{
  "n_head": 4,
  "n_kv_head": 4,
  "vocab_size": 8192,
  "norm_place": "pre",
  "norm_eps": 1e-05,
  "positions": "alibi",
  "parallel_block": false,
  "init": "normal",
  "init_std_qkv": 0.0249,
  "init_std_down": 0.0,
  "beta1": 0.95,
  "warmup_steps": 200,
  "doc_mask": true,
  "z_loss": 1e-05,
  "dataset": "wikipedia_en"
}
Each number is 200 + 20 x the weight over its row's rms, rounded and kept within 0 to 999. Layers, rows and columns count from 0. The size before them is the row's rms in percent of the matrix's.

# k: layer 3 attention key, 256x256, rms 0.283, rows 123-127, columns 64-127
# q: layer 3 attention query, 256x256, rms 0.285, rows 124-127, columns 64-127
# v: layer 3 attention value, 256x256, rms 0.254, rows 64-111, columns 64-127
# o: layer 3 attention output (transposed), 256x256, rms 0.638, rows 64-111, columns 64-127
k123,089,221,216,207,238,199,214,148,184,217,210,208,237,184,174,186,200,233,209,240,207,176,203,202,195,188,195,190,187,181,214,224,178,206,199,179,208,198,224,205,204,193,206,203,189,201,192,155,233,211,192,197,221,184,165,190,201,221,185,192,205,173,225,182,190
q124,078,215,202,169,180,167,181,197,200,195,185,223,146,167,198,191,232,164,190,190,195,218,204,196,226,217,217,224,229,232,220,211,202,210,180,186,201,188,170,192,196,194,240,219,201,212,213,180,199,199,189,194,199,187,186,185,206,212,213,235,216,192,158,219,181
k124,078,176,218,179,169,227,170,206,205,214,199,225,172,201,171,195,163,190,174,195,193,214,201,208,173,218,176,208,205,208,218,184,206,213,199,228,180,167,170,221,192,200,195,177,197,160,188,198,161,178,202,162,168,183,223,192,224,209,206,202,179,187,207,192,232
q125,091,244,197,178,198,193,177,203,181,209,177,225,211,239,185,224,203,195,201,202,219,196,178,182,167,183,178,193,186,207,204,220,212,232,189,173,195,237,199,193,219,209,201,221,221,169,209,207,193,213,201,175,189,212,163,198,218,208,199,177,202,202,192,168,174
k125,087,230,198,187,205,214,214,215,200,229,175,183,179,174,194,209,220,206,205,220,209,153,196,230,192,208,152,213,206,201,189,178,164,193,180,169,159,236,158,208,220,179,194,201,218,207,208,204,185,232,200,205,184,228,177,242,219,193,213,209,187,225,197,233,170
q126,090,168,204,197,177,169,212,184,191,179,236,163,220,268,186,211,169,249,196,203,239,194,192,189,193,183,169,216,192,205,195,211,208,209,193,185,194,200,204,196,220,236,169,224,227,216,205,203,175,221,198,200,205,232,211,198,236,211,173,202,219,228,219,215,194
k126,087,230,178,179,195,173,222,217,227,186,197,189,208,186,192,215,196,257,196,216,197,198,189,204,204,172,189,196,195,215,207,194,216,204,207,210,238,226,194,198,235,195,190,206,206,174,190,242,223,184,209,219,222,219,200,200,210,211,191,201,166,208,171,201,192
q127,088,208,221,175,181,149,197,206,168,220,168,215,215,174,192,193,208,185,190,193,182,169,189,253,234,209,214,183,219,216,194,228,181,202,195,180,189,223,218,195,204,203,183,228,193,191,217,216,234,186,182,205,225,193,221,190,177,203,201,242,176,188,206,162,191
k127,085,171,206,216,173,203,204,226,216,193,196,201,216,173,189,228,175,206,192,230,176,192,173,195,207,224,203,201,188,223,209,193,191,197,226,217,234,205,202,173,204,222,193,193,183,201,223,185,212,200,220,201,200,238,201,210,167,212,198,156,201,205,218,186,224
v64,099,204,169,197,219,183,232,215,212,213,173,159,191,192,199,199,206,211,228,212,212,177,175,205,214,175,208,208,183,187,183,179,216,157,191,170,198,197,186,218,192,206,206,165,213,201,193,196,246,208,218,181,221,206,190,198,243,203,215,202,205,213,222,205,207
o64,094,202,220,232,183,202,209,192,200,204,206,219,195,223,186,195,213,184,137,164,220,218,192,224,187,230,186,221,195,203,231,249,198,199,207,211,226,196,179,211,216,223,232,193,210,188,172,195,158,204,169,244,176,202,188,231,184,199,205,199,183,197,209,223,199
v65,101,194,188,209,204,195,207,152,222,243,212,226,208,169,181,231,216,197,188,150,190,174,159,181,240,190,219,199,168,187,185,217,192,208,182,204,162,169,208,180,148,224,197,249,221,194,228,210,172,204,205,208,213,216,206,169,218,247,210,174,224,235,204,239,191
o65,093,231,179,207,199,211,215,205,197,183,192,198,201,193,217,179,212,227,220,198,198,210,202,241,181,204,209,200,199,162,198,186,193,173,201,179,209,241,233,205,241,188,209,162,175,191,177,164,249,210,193,178,174,151,200,216,201,154,196,230,192,158,202,187,202
v66,105,211,174,205,195,172,206,216,191,133,200,193,196,191,202,181,208,153,171,212,199,172,189,211,210,189,208,191,233,191,213,226,192,206,196,201,203,197,198,178,188,197,233,204,192,223,202,188,197,189,213,215,216,200,183,199,224,198,217,190,173,242,178,188,236
o66,094,191,204,199,197,193,222,208,203,239,185,234,168,255,181,217,235,203,191,210,189,192,233,163,227,181,179,203,205,196,204,146,205,174,166,215,173,208,239,208,205,169,183,165,222,188,194,200,209,201,171,208,223,199,212,217,152,202,210,205,206,213,191,192,181
v67,094,203,206,191,167,213,175,182,190,204,227,201,230,197,199,189,187,192,204,217,230,209,159,188,193,169,213,205,193,204,207,218,214,189,194,211,198,191,191,221,175,210,188,182,232,170,191,189,208,190,207,225,177,212,163,188,184,221,204,204,214,190,224,190,212
o67,090,193,200,201,225,191,220,210,214,174,206,176,216,205,244,199,214,173,204,223,183,194,226,212,216,216,173,212,154,185,186,177,204,174,172,198,204,244,193,212,221,224,181,203,154,227,188,231,169,199,213,191,208,189,233,229,225,182,227,231,216,219,196,204,158
v68,104,200,204,161,219,192,158,205,220,179,225,221,212,218,231,184,199,227,185,258,194,199,184,171,152,165,222,177,233,201,200,207,198,217,199,184,190,162,201,212,215,183,182,216,173,201,211,192,165,183,179,197,173,226,198,216,220,163,171,200,234,212,205,212,172
o68,089,195,196,238,161,201,202,199,200,216,177,188,202,205,182,218,164,189,214,199,180,208,239,225,208,200,174,197,179,174,203,199,207,199,235,204,184,212,197,184,178,220,219,215,220,213,210,171,223,234,206,217,228,188,193,194,198,202,201,213,206,194,197,193,202
v69,100,203,198,158,188,209,186,202,185,169,207,203,155,186,244,208,208,184,211,194,219,198,205,207,213,212,175,223,200,190,195,207,197,197,192,208,216,188,206,202,170,207,227,181,220,204,214,223,203,200,219,189,238,205,200,199,211,226,224,209,195,173,198,218,212
o69,087,201,223,222,185,197,191,179,169,226,189,191,197,238,217,195,206,235,169,193,187,235,218,193,180,186,219,210,218,217,190,204,230,190,156,198,197,188,254,207,197,183,191,210,187,181,194,191,186,205,162,208,158,183,191,179,186,204,176,228,218,208,200,192,189
v70,104,208,184,226,218,216,197,186,199,186,185,200,176,178,221,176,175,219,224,209,212,214,192,192,206,179,197,182,227,176,192,196,233,209,220,222,214,206,180,183,198,238,175,206,174,217,194,225,213,223,184,183,227,210,158,210,198,201,186,179,219,208,176,190,180
o70,094,198,225,200,175,206,213,208,222,212,237,154,222,218,200,190,193,209,243,231,169,222,210,203,193,184,220,228,214,219,216,176,199,247,188,202,168,204,195,198,220,164,231,209,190,198,215,237,172,209,230,179,201,169,203,181,211,198,246,192,215,217,214,195,215
v71,099,233,234,198,218,196,174,200,187,187,209,200,217,210,261,230,197,203,233,197,184,194,230,175,226,153,232,187,231,206,193,183,234,215,200,181,202,178,197,218,212,210,216,231,191,208,233,202,169,214,187,212,220,221,182,217,211,204,189,205,214,189,188,188,189
o71,086,169,188,184,192,152,225,205,243,205,203,189,175,219,203,196,201,196,212,220,191,198,184,211,202,227,172,185,206,180,215,201,218,208,178,234,196,223,193,193,186,208,200,236,216,188,217,166,242,220,207,215,206,195,247,175,176,223,193,191,194,205,189,211,235
v72,102,224,230,200,165,245,156,209,192,205,211,196,221,214,181,181,200,164,189,185,187,200,206,238,186,211,201,213,228,206,213,199,189,175,184,193,203,199,220,206,168,190,183,158,193,196,201,178,176,152,205,191,244,179,191,196,181,212,216,216,207,171,175,195,191
o72,092,181,194,177,237,223,223,194,229,209,187,198,166,169,223,213,216,196,211,190,195,211,192,174,186,176,219,205,192,207,167,189,206,201,190,186,214,179,198,210,194,208,225,244,224,186,170,229,181,232,223,168,188,226,225,207,189,203,174,210,225,211,231,159,224
v73,104,212,208,182,196,199,207,183,203,192,213,230,213,189,174,225,229,234,190,186,208,143,188,183,222,211,218,190,200,225,210,187,215,222,203,183,197,203,211,149,162,205,232,154,162,212,193,188,203,190,169,181,204,219,238,208,185,182,188,209,204,187,196,208,196
o73,094,191,172,202,204,199,191,186,190,178,187,181,209,219,201,184,216,198,191,214,191,237,194,202,173,192,214,206,216,172,221,228,188,177,177,176,223,185,196,240,201,200,186,246,210,207,225,217,188,199,195,239,179,183,177,173,204,212,228,184,213,195,210,210,173
v74,099,238,213,175,234,188,193,191,214,221,203,200,183,235,186,215,187,177,194,181,239,227,207,210,203,204,186,246,198,187,191,214,221,174,205,208,188,182,187,224,224,228,242,210,218,221,207,196,202,221,205,229,178,190,190,188,203,186,175,213,182,214,174,216,202
o74,092,166,215,204,171,155,238,211,205,190,177,215,177,161,223,180,213,195,194,196,220,151,225,166,206,234,180,185,201,185,205,188,199,197,180,186,167,203,221,190,190,167,204,191,184,170,204,191,187,198,189,194,217,171,219,195,198,156,197,173,204,173,208,229,204
v75,104,199,173,196,216,205,196,201,182,187,184,222,204,186,160,208,197,199,204,175,173,215,232,212,202,222,231,201,185,205,178,227,153,218,229,208,252,193,200,183,224,171,220,190,231,211,174,159,209,209,220,219,194,213,199,206,183,205,176,156,225,195,218,207,188
o75,100,192,243,193,166,186,184,175,234,219,201,188,212,198,232,192,224,223,187,209,211,167,184,195,146,231,166,206,201,198,209,183,229,156,191,196,187,202,195,205,195,207,219,200,201,192,212,216,187,222,186,205,189,167,195,186,242,177,201,227,197,199,214,223,215
v76,102,183,218,206,183,183,188,200,215,183,240,198,188,192,237,195,211,184,173,156,195,180,203,176,208,178,200,204,174,211,198,182,212,227,198,213,207,195,202,171,204,207,216,198,201,198,210,240,200,205,218,220,199,175,227,213,229,206,243,203,201,251,178,220,188
o76,092,191,180,217,234,198,181,192,195,237,196,205,216,206,185,200,184,241,236,233,193,180,180,234,200,201,251,191,215,173,184,200,216,211,224,190,192,227,175,236,201,217,214,200,213,166,232,162,188,192,190,204,207,230,188,226,185,203,171,206,212,184,196,188,205
v77,108,196,214,203,159,208,160,169,205,229,186,172,204,174,171,213,178,166,217,204,197,205,235,183,216,205,190,209,196,192,206,182,187,158,207,196,232,186,228,221,234,198,199,198,235,201,172,221,213,205,181,212,185,227,245,198,169,192,200,209,202,211,201,197,204
o77,097,205,190,180,190,224,237,216,195,182,207,224,210,221,210,217,242,190,198,181,175,195,160,209,191,191,199,225,193,224,228,245,193,216,187,208,140,218,213,187,191,192,194,226,166,220,214,234,168,161,227,168,188,187,179,197,221,218,214,192,186,170,216,180,221
v78,103,204,243,195,185,195,171,186,156,202,203,197,220,181,228,154,198,251,225,215,206,199,240,208,208,168,214,198,210,186,197,199,224,209,208,199,179,233,200,213,185,201,180,180,183,214,220,173,203,204,198,212,216,188,208,202,197,173,175,210,166,198,202,224,206
o78,098,195,183,229,202,160,221,243,243,226,198,176,156,186,172,186,194,183,209,197,213,226,185,189,233,209,192,173,168,195,202,203,155,227,159,211,201,210,194,201,197,192,235,221,200,199,180,212,181,211,226,212,198,210,165,206,197,221,213,206,191,242,179,167,166
v79,100,211,201,191,205,209,212,186,190,212,200,221,175,203,197,203,252,172,173,173,177,145,198,184,225,192,207,194,179,183,192,223,209,188,158,178,191,167,205,193,205,213,221,207,159,195,210,200,221,204,167,156,164,219,252,203,164,222,236,188,199,179,193,181,176
o79,085,222,220,211,211,222,234,193,186,188,200,223,201,200,200,205,168,186,201,190,222,276,170,228,209,204,189,207,210,231,198,199,190,210,202,195,186,190,208,175,201,178,187,202,240,221,199,187,213,194,213,221,199,166,198,226,241,184,144,222,203,192,199,232,229
v80,102,190,203,172,205,201,173,217,201,243,220,170,214,228,231,160,189,186,225,220,189,208,197,180,158,201,186,183,181,175,206,172,234,216,202,188,207,224,205,187,236,198,226,240,226,193,201,223,194,167,211,173,195,170,203,165,208,202,159,207,193,206,201,224,173
o80,095,197,181,235,159,182,207,211,220,194,197,212,182,189,170,251,191,214,172,214,237,201,214,200,197,214,203,209,239,220,201,192,164,217,227,210,175,176,218,205,201,193,198,201,203,183,203,180,183,208,206,218,195,236,189,209,199,189,218,228,195,169,177,193,242
v81,098,220,187,211,191,166,188,197,217,209,216,190,222,185,201,191,153,175,230,193,205,221,187,203,193,219,221,241,182,173,208,236,167,229,203,205,196,183,188,183,206,206,214,192,166,215,238,241,211,179,186,191,221,206,201,200,217,246,209,195,208,187,205,211,159
o81,092,193,222,187,216,215,187,213,183,194,180,205,220,204,179,206,221,204,201,226,192,204,191,203,251,189,216,201,211,217,235,202,238,206,214,221,192,207,232,170,196,168,175,220,181,218,206,172,205,218,204,188,204,200,203,198,224,182,174,206,177,193,213,188,220
v82,101,208,201,207,177,196,218,214,240,200,198,227,245,227,190,160,192,201,191,224,150,214,207,178,180,234,218,178,191,237,209,225,203,214,194,198,194,182,185,185,231,242,199,208,210,179,194,226,170,204,230,200,215,210,179,193,197,189,223,208,204,162,198,218,186
o82,088,205,224,204,227,202,216,192,168,206,208,198,177,185,183,207,222,177,205,160,252,173,191,217,191,195,174,191,196,155,179,148,222,186,201,169,210,206,209,196,193,187,199,164,179,242,216,207,186,182,207,171,216,200,218,209,192,194,167,206,211,243,225,227,206
v83,104,218,197,215,169,226,216,206,205,235,188,209,154,192,187,175,173,187,227,190,183,190,207,204,188,200,255,197,200,166,149,180,204,221,194,198,152,197,194,196,242,202,186,213,202,195,178,213,207,190,194,176,207,199,167,192,232,201,204,192,176,219,208,222,188
o83,097,199,203,195,223,207,167,194,197,192,173,196,222,186,224,194,186,207,206,211,212,192,238,179,242,188,192,223,184,209,247,205,206,205,198,195,185,216,214,184,194,195,258,183,181,169,206,181,168,215,186,210,224,184,217,220,220,209,213,208,219,237,171,182,184
v84,100,226,183,211,200,207,212,232,191,237,225,205,204,201,245,202,217,191,218,203,198,162,183,213,182,200,202,190,210,209,183,201,198,192,227,174,243,193,214,199,235,182,193,203,192,193,188,163,198,180,182,175,221,190,170,218,194,211,183,212,194,153,201,204,198
o84,091,208,252,183,197,187,192,183,190,172,188,168,177,203,168,181,209,224,189,193,194,239,215,229,184,211,175,188,199,220,202,213,205,222,182,213,188,215,194,196,195,206,220,232,205,194,214,217,204,180,221,244,181,183,255,171,183,169,202,187,187,209,189,213,196
v85,109,192,177,163,231,180,165,229,185,227,211,214,175,214,191,223,174,176,165,191,235,188,194,187,215,229,204,200,176,196,218,207,207,250,223,188,192,205,174,220,151,214,215,205,265,185,206,177,223,174,180,186,195,164,226,192,177,206,203,216,200,179,172,196,216
o85,095,187,173,192,154,189,209,168,194,161,205,208,209,237,229,219,183,229,200,202,194,195,224,243,157,201,206,202,233,213,172,207,179,147,232,208,226,179,201,170,213,220,177,229,168,205,194,235,212,196,174,242,176,216,200,197,194,185,200,207,188,190,211,222,197
v86,103,216,211,179,183,210,192,194,192,183,153,229,178,167,200,201,186,176,179,227,184,189,169,184,207,216,196,167,207,202,203,198,192,223,178,234,214,193,189,192,227,231,190,185,217,215,203,214,250,245,158,178,177,203,191,201,186,223,233,217,174,230,207,229,174
o86,088,206,215,192,201,160,208,210,207,183,223,188,201,187,223,208,179,211,207,195,226,204,225,181,225,183,209,239,174,196,191,225,211,199,187,182,177,230,228,217,191,201,221,232,159,207,205,175,168,165,206,239,241,149,213,198,230,187,193,197,180,203,187,215,204
v87,100,185,197,199,179,195,198,192,195,228,219,186,187,198,237,194,178,186,197,185,179,199,186,169,189,223,215,206,185,225,169,187,198,207,204,209,189,211,218,191,222,211,187,248,200,177,202,171,176,192,187,208,184,221,186,227,222,172,164,212,192,155,196,192,213
o87,087,207,201,181,234,248,194,217,206,171,187,234,223,210,166,197,218,212,208,186,199,210,178,194,205,209,191,163,201,190,204,186,181,210,176,171,194,181,207,175,202,218,207,190,212,222,217,231,212,208,187,186,216,188,180,204,189,228,197,202,216,242,180,181,208
v88,098,193,192,205,195,229,200,219,204,228,227,178,200,200,216,207,182,176,185,163,197,183,194,227,205,179,173,199,188,219,207,177,191,218,172,184,190,200,183,217,187,217,184,230,173,227,215,190,191,225,198,167,193,181,244,198,246,214,174,203,186,140,198,190,203
o88,087,193,213,205,194,185,193,208,159,203,197,197,198,193,193,180,178,188,230,205,206,205,198,168,200,237,222,194,216,179,204,250,184,209,213,186,167,227,218,195,205,193,196,179,198,187,229,193,200,185,218,187,181,191,187,192,167,201,209,215,205,250,182,229,202
v89,103,229,221,218,224,187,193,184,214,195,190,221,215,202,212,195,225,191,199,205,220,228,217,191,187,194,176,194,246,190,182,213,194,172,229,228,211,226,199,158,191,187,194,202,190,193,170,205,220,220,215,219,191,191,222,194,205,206,219,181,207,227,228,191,204
o89,092,225,167,193,199,223,213,203,195,182,177,207,148,202,204,199,171,184,201,187,205,211,186,224,227,198,233,213,201,203,175,200,196,192,179,194,164,183,191,258,194,194,187,189,209,243,185,223,203,198,202,185,205,185,177,212,212,186,191,202,205,198,181,226,220
v90,104,223,194,213,183,175,219,194,181,202,266,210,199,209,162,173,181,211,208,183,208,229,185,227,174,231,205,200,187,221,222,219,192,218,201,184,184,165,225,218,190,206,223,200,187,217,199,183,186,198,211,215,202,202,212,190,206,247,166,222,161,186,183,188,165
o90,095,183,216,203,233,214,205,191,204,225,140,169,198,157,226,202,210,170,214,223,187,214,246,206,194,221,196,204,207,203,216,177,191,188,173,210,211,234,178,206,163,213,204,189,193,180,184,218,198,186,210,177,186,205,195,196,195,171,242,206,207,196,188,195,220
v91,099,178,185,203,216,201,224,198,153,213,197,232,177,188,192,200,219,228,164,189,235,199,235,189,212,195,212,161,201,156,149,211,226,195,203,219,187,184,173,217,169,206,203,153,220,189,213,179,220,204,163,182,208,223,232,188,222,241,253,222,191,154,192,207,197
o91,089,219,201,202,203,213,190,192,225,206,178,180,237,227,219,183,220,186,227,190,159,215,195,207,198,190,160,226,209,219,187,184,176,184,215,163,258,186,265,208,210,226,216,190,198,216,166,197,178,212,202,216,198,203,190,216,202,199,152,197,202,210,217,203,207
v92,103,180,163,218,148,204,257,215,186,156,224,219,247,206,214,236,194,187,191,183,189,193,195,226,232,194,205,149,205,182,220,187,209,189,174,221,221,218,175,218,208,251,191,215,213,220,200,201,178,199,195,194,232,210,203,171,231,200,179,196,190,174,210,209,180
o92,092,204,201,140,224,194,196,198,201,235,229,195,186,213,229,178,203,201,178,197,247,224,175,230,153,186,187,224,174,179,161,253,191,190,213,209,187,200,217,198,177,196,193,217,218,193,217,205,195,198,198,203,209,223,189,209,173,214,194,169,210,231,208,171,202
v93,106,206,201,224,168,197,194,215,169,235,213,190,209,185,187,212,237,192,216,193,220,200,197,208,188,178,202,217,206,184,207,243,230,179,222,196,201,210,177,203,222,225,205,238,210,225,198,219,180,182,169,210,196,172,203,205,181,185,193,199,200,233,214,187,200
o93,094,206,216,202,237,181,183,193,202,174,201,186,186,212,193,181,213,213,203,220,195,195,173,173,212,185,205,182,215,211,176,172,180,209,194,206,144,197,222,216,178,208,187,185,179,188,184,193,233,220,196,183,186,209,164,201,224,205,177,211,205,209,171,205,181
v94,105,187,169,187,178,214,208,204,213,186,184,210,213,201,209,216,221,180,202,215,217,181,219,238,225,213,159,196,225,224,199,222,213,188,147,186,214,209,224,188,207,227,178,205,190,233,234,169,214,162,184,189,205,226,191,201,181,171,202,181,195,200,215,216,215
o94,094,213,234,214,219,189,202,203,193,202,226,214,200,225,198,210,193,225,202,198,198,222,207,172,185,196,243,176,194,150,220,225,196,187,245,198,204,194,181,205,207,181,183,247,178,177,166,224,200,206,213,208,192,173,217,234,194,217,214,189,198,182,164,219,174
v95,104,199,226,193,216,213,161,223,206,179,227,201,188,199,188,172,221,211,222,207,218,212,202,185,219,208,227,154,209,215,190,183,190,185,236,208,194,215,217,239,186,179,191,212,218,206,202,170,164,175,217,196,218,155,165,177,193,189,199,185,183,231,164,183,225
o95,087,181,202,208,183,179,194,191,198,215,205,179,233,228,235,223,218,241,179,196,186,201,219,212,191,181,170,193,232,183,196,187,198,210,159,184,216,210,188,210,204,176,180,165,178,181,222,195,229,234,166,182,237,239,210,204,208,240,205,200,224,139,190,238,210
v96,100,224,205,196,220,197,212,219,215,198,233,190,178,247,264,204,180,206,197,214,213,184,194,230,220,176,187,216,199,207,214,201,253,210,203,215,164,201,198,220,217,201,186,172,165,217,237,204,221,186,203,207,213,185,217,243,230,212,202,203,213,222,173,158,202
o96,086,198,218,193,196,213,209,201,213,207,185,194,205,149,156,211,195,219,222,208,169,215,196,183,195,210,220,200,206,237,169,200,182,180,178,196,213,202,210,199,198,223,253,227,237,205,174,186,226,219,212,189,207,202,183,175,154,218,195,200,207,169,205,253,202
v97,096,161,196,194,166,193,190,228,219,239,195,173,181,178,226,226,206,196,201,188,225,192,211,200,214,207,201,198,202,198,205,201,237,190,209,190,197,225,226,214,168,186,209,189,188,200,208,202,227,197,200,203,158,230,191,188,200,229,187,163,177,204,187,226,193
o97,084,207,225,172,223,242,244,207,203,160,224,232,231,231,180,206,193,212,183,205,203,187,180,195,196,192,185,200,199,236,221,209,186,210,194,215,232,191,154,194,228,192,226,197,209,206,206,189,185,224,198,218,238,193,138,192,207,168,190,191,187,214,195,200,183
v98,101,192,173,175,195,194,188,191,211,195,175,198,194,214,185,186,202,184,239,189,203,214,198,186,198,174,199,176,201,204,182,205,202,201,197,199,200,159,206,192,248,204,212,173,238,201,242,195,211,216,178,176,204,237,192,235,203,182,215,226,186,184,181,168,189
o98,088,194,198,240,222,220,238,229,211,215,211,182,196,183,200,204,184,194,187,208,205,209,224,204,189,219,217,212,183,203,218,195,194,211,218,210,179,193,195,221,155,205,196,208,181,220,177,204,175,179,207,203,222,175,203,158,203,220,211,173,232,185,210,247,230
v99,092,182,202,187,204,223,185,203,200,232,193,193,196,189,203,187,162,182,188,156,183,184,216,182,183,201,196,238,220,226,189,181,190,187,199,163,227,239,206,201,217,223,189,208,223,211,195,249,189,213,187,204,203,177,197,196,200,204,228,200,206,216,219,205,189
o99,083,171,207,182,223,200,200,189,179,195,191,217,191,232,188,238,215,249,192,226,197,216,206,243,190,213,179,166,174,191,206,204,196,164,208,215,222,183,216,216,222,182,217,201,196,219,185,188,216,198,209,196,204,205,208,173,181,198,192,180,219,183,220,199,200
v100,104,217,178,241,228,226,157,206,236,216,182,234,198,203,193,169,173,175,186,249,192,213,224,231,189,190,226,189,205,185,211,195,189,214,188,230,166,222,164,182,208,189,215,195,190,183,210,217,179,184,205,189,202,186,240,194,219,200,213,206,217,183,237,189,192
o100,088,173,226,186,182,185,199,175,178,165,185,178,185,211,188,206,184,217,220,214,174,161,178,182,234,179,190,202,188,195,194,183,212,188,201,188,204,181,211,203,203,184,213,192,191,226,211,184,214,231,196,172,194,164,194,218,222,192,177,217,173,215,200,208,190
v101,103,198,210,191,175,200,197,183,199,204,216,206,188,222,187,205,205,212,226,156,198,202,187,237,183,203,225,188,201,203,216,209,220,206,196,238,213,196,188,210,189,179,212,223,216,192,203,231,207,180,183,180,209,190,207,181,173,153,204,208,189,237,216,188,212
o101,092,205,184,212,212,202,210,190,203,173,178,213,190,189,232,221,186,170,166,229,214,205,198,190,203,205,195,246,182,189,166,194,157,223,227,190,201,223,205,173,169,177,197,195,198,227,204,198,199,200,212,258,187,186,206,192,182,212,219,227,226,184,186,220,213
v102,113,144,230,206,170,196,179,210,229,170,208,204,174,215,209,167,216,217,176,198,197,218,207,220,175,182,206,185,230,173,169,197,203,222,216,185,213,209,188,214,202,177,175,186,167,188,228,209,212,207,174,194,183,180,172,194,212,174,215,207,170,176,189,239,214
o102,103,215,195,170,219,197,205,221,178,204,222,184,194,225,177,227,165,190,180,207,202,201,225,185,221,173,189,173,158,227,207,201,189,194,204,228,198,214,198,196,174,214,191,214,226,219,167,186,182,226,219,220,242,233,212,172,198,235,194,192,210,256,224,202,181
v103,103,192,202,201,211,195,221,227,213,167,209,170,198,186,206,221,198,220,195,198,208,232,191,180,206,193,209,203,239,178,213,185,195,202,200,227,171,189,179,190,195,178,184,195,203,237,176,226,207,167,152,215,202,195,198,232,195,172,185,213,219,219,204,223,176
o103,083,202,203,204,194,221,186,192,179,246,201,229,174,242,205,168,180,184,198,216,211,197,208,246,244,158,197,221,162,217,180,189,211,220,217,193,201,202,199,202,197,217,232,188,208,161,205,220,231,209,184,199,201,196,182,168,177,204,185,204,187,180,185,175,225
v104,108,174,195,195,162,216,164,215,221,199,179,210,183,181,230,186,178,195,183,221,175,190,181,179,182,224,187,214,182,187,192,222,208,211,209,172,185,179,198,186,194,213,182,236,188,209,211,201,191,218,195,231,187,188,205,234,180,218,226,174,175,199,216,201,239
o104,103,211,182,191,216,215,197,182,194,208,218,202,225,238,196,230,209,213,229,184,236,214,200,207,202,203,219,181,202,190,220,195,194,206,199,197,223,193,207,231,211,201,202,180,183,185,206,235,212,182,232,189,200,219,185,195,234,184,178,215,224,234,230,228,164
v105,108,174,232,191,209,198,209,209,185,181,145,191,167,234,208,222,215,203,218,208,171,234,181,190,200,215,214,198,198,131,181,183,178,191,222,226,188,225,213,182,212,211,212,212,195,186,192,222,170,186,180,216,205,209,157,182,208,208,211,194,198,190,190,215,189
o105,092,171,176,202,207,198,178,199,210,191,246,200,207,188,228,171,174,233,201,178,219,175,214,202,211,184,185,188,188,239,185,180,224,230,184,218,183,184,163,182,199,206,211,208,203,203,199,193,219,200,199,224,187,162,286,211,180,186,197,204,197,194,242,174,202
v106,106,228,178,198,228,193,239,230,201,191,196,176,206,171,172,198,187,188,167,199,201,229,206,189,208,221,193,211,243,218,212,231,227,226,207,216,198,189,246,210,235,209,227,206,199,190,239,194,188,219,242,200,197,180,214,237,166,207,207,171,173,190,185,201,206
o106,090,166,194,242,180,196,151,175,203,202,218,205,193,209,198,188,179,213,203,194,169,200,213,207,197,178,204,207,194,199,173,170,200,188,172,206,202,207,156,174,162,168,163,207,201,180,188,202,179,170,173,222,221,213,205,199,200,188,218,194,196,219,178,198,196
v107,101,209,182,195,170,199,201,167,227,230,178,233,208,178,205,219,199,186,222,213,180,212,211,185,203,224,204,180,202,199,211,224,190,196,198,179,208,211,232,186,207,206,201,220,185,215,200,199,219,226,191,227,172,204,236,195,181,195,176,209,218,218,207,213,184
o107,090,226,226,167,199,180,211,233,175,160,189,183,173,210,216,164,230,198,180,196,195,219,186,200,199,203,212,201,187,181,199,207,161,198,183,226,179,161,154,217,214,190,187,196,229,216,191,220,186,183,232,183,225,198,188,195,210,212,224,223,193,197,193,201,206
v108,101,210,211,178,176,167,205,223,225,191,202,190,201,216,206,215,167,192,204,210,188,175,194,192,199,204,182,222,219,227,223,197,236,190,177,193,195,196,179,208,197,188,185,197,183,151,167,195,249,213,204,203,220,192,153,200,188,193,186,194,233,191,145,182,189
o108,085,211,209,213,197,211,187,189,211,228,222,187,193,166,180,156,212,203,227,216,218,219,216,187,169,222,191,197,168,196,170,211,169,241,173,190,185,193,174,206,192,213,209,206,214,231,233,203,201,209,206,177,209,218,232,201,209,206,204,218,184,219,215,187,223
v109,100,220,183,207,175,186,224,209,215,178,235,212,191,190,185,154,192,204,214,213,194,226,196,207,188,172,207,193,183,211,213,198,221,199,226,219,166,195,216,201,186,211,178,224,175,172,193,233,200,209,199,209,208,251,217,235,164,184,204,242,174,185,176,189,200
o109,089,180,191,175,209,239,198,219,201,252,185,209,210,197,193,196,203,179,188,179,197,205,185,200,216,223,182,202,213,188,202,194,152,216,207,176,200,187,240,200,232,190,216,184,220,246,196,194,212,206,214,222,197,204,181,167,197,229,190,162,250,209,237,207,206
v110,111,205,210,225,179,200,190,225,184,225,206,222,197,202,210,181,213,216,189,188,210,197,237,162,212,190,206,177,206,177,209,224,185,204,211,232,207,201,156,203,180,176,193,215,225,204,202,180,196,165,171,209,228,196,213,205,212,245,206,222,194,178,194,225,193
o110,099,187,213,156,189,191,196,189,228,173,203,174,188,214,198,211,192,205,218,226,165,200,207,195,230,176,188,216,231,211,175,180,197,221,200,180,205,201,209,191,196,201,218,200,172,199,199,214,216,218,189,221,195,225,187,188,204,172,208,212,176,208,207,180,195
v111,102,209,218,176,215,211,211,235,170,195,201,221,232,201,202,194,194,197,211,236,201,206,178,204,212,188,164,174,178,205,179,167,211,215,208,265,190,204,210,209,153,188,213,169,183,225,228,202,183,193,192,206,199,180,231,182,201,203,211,211,218,176,197,223,229
o111,090,195,198,232,184,206,199,180,217,193,237,164,200,211,226,198,170,205,195,194,190,201,180,216,197,170,226,230,241,190,185,214,208,191,211,143,221,240,193,201,233,203,194,235,217,155,189,210,202,183,219,209,205,184,192,226,181,193,200,156,193,221,183,165,176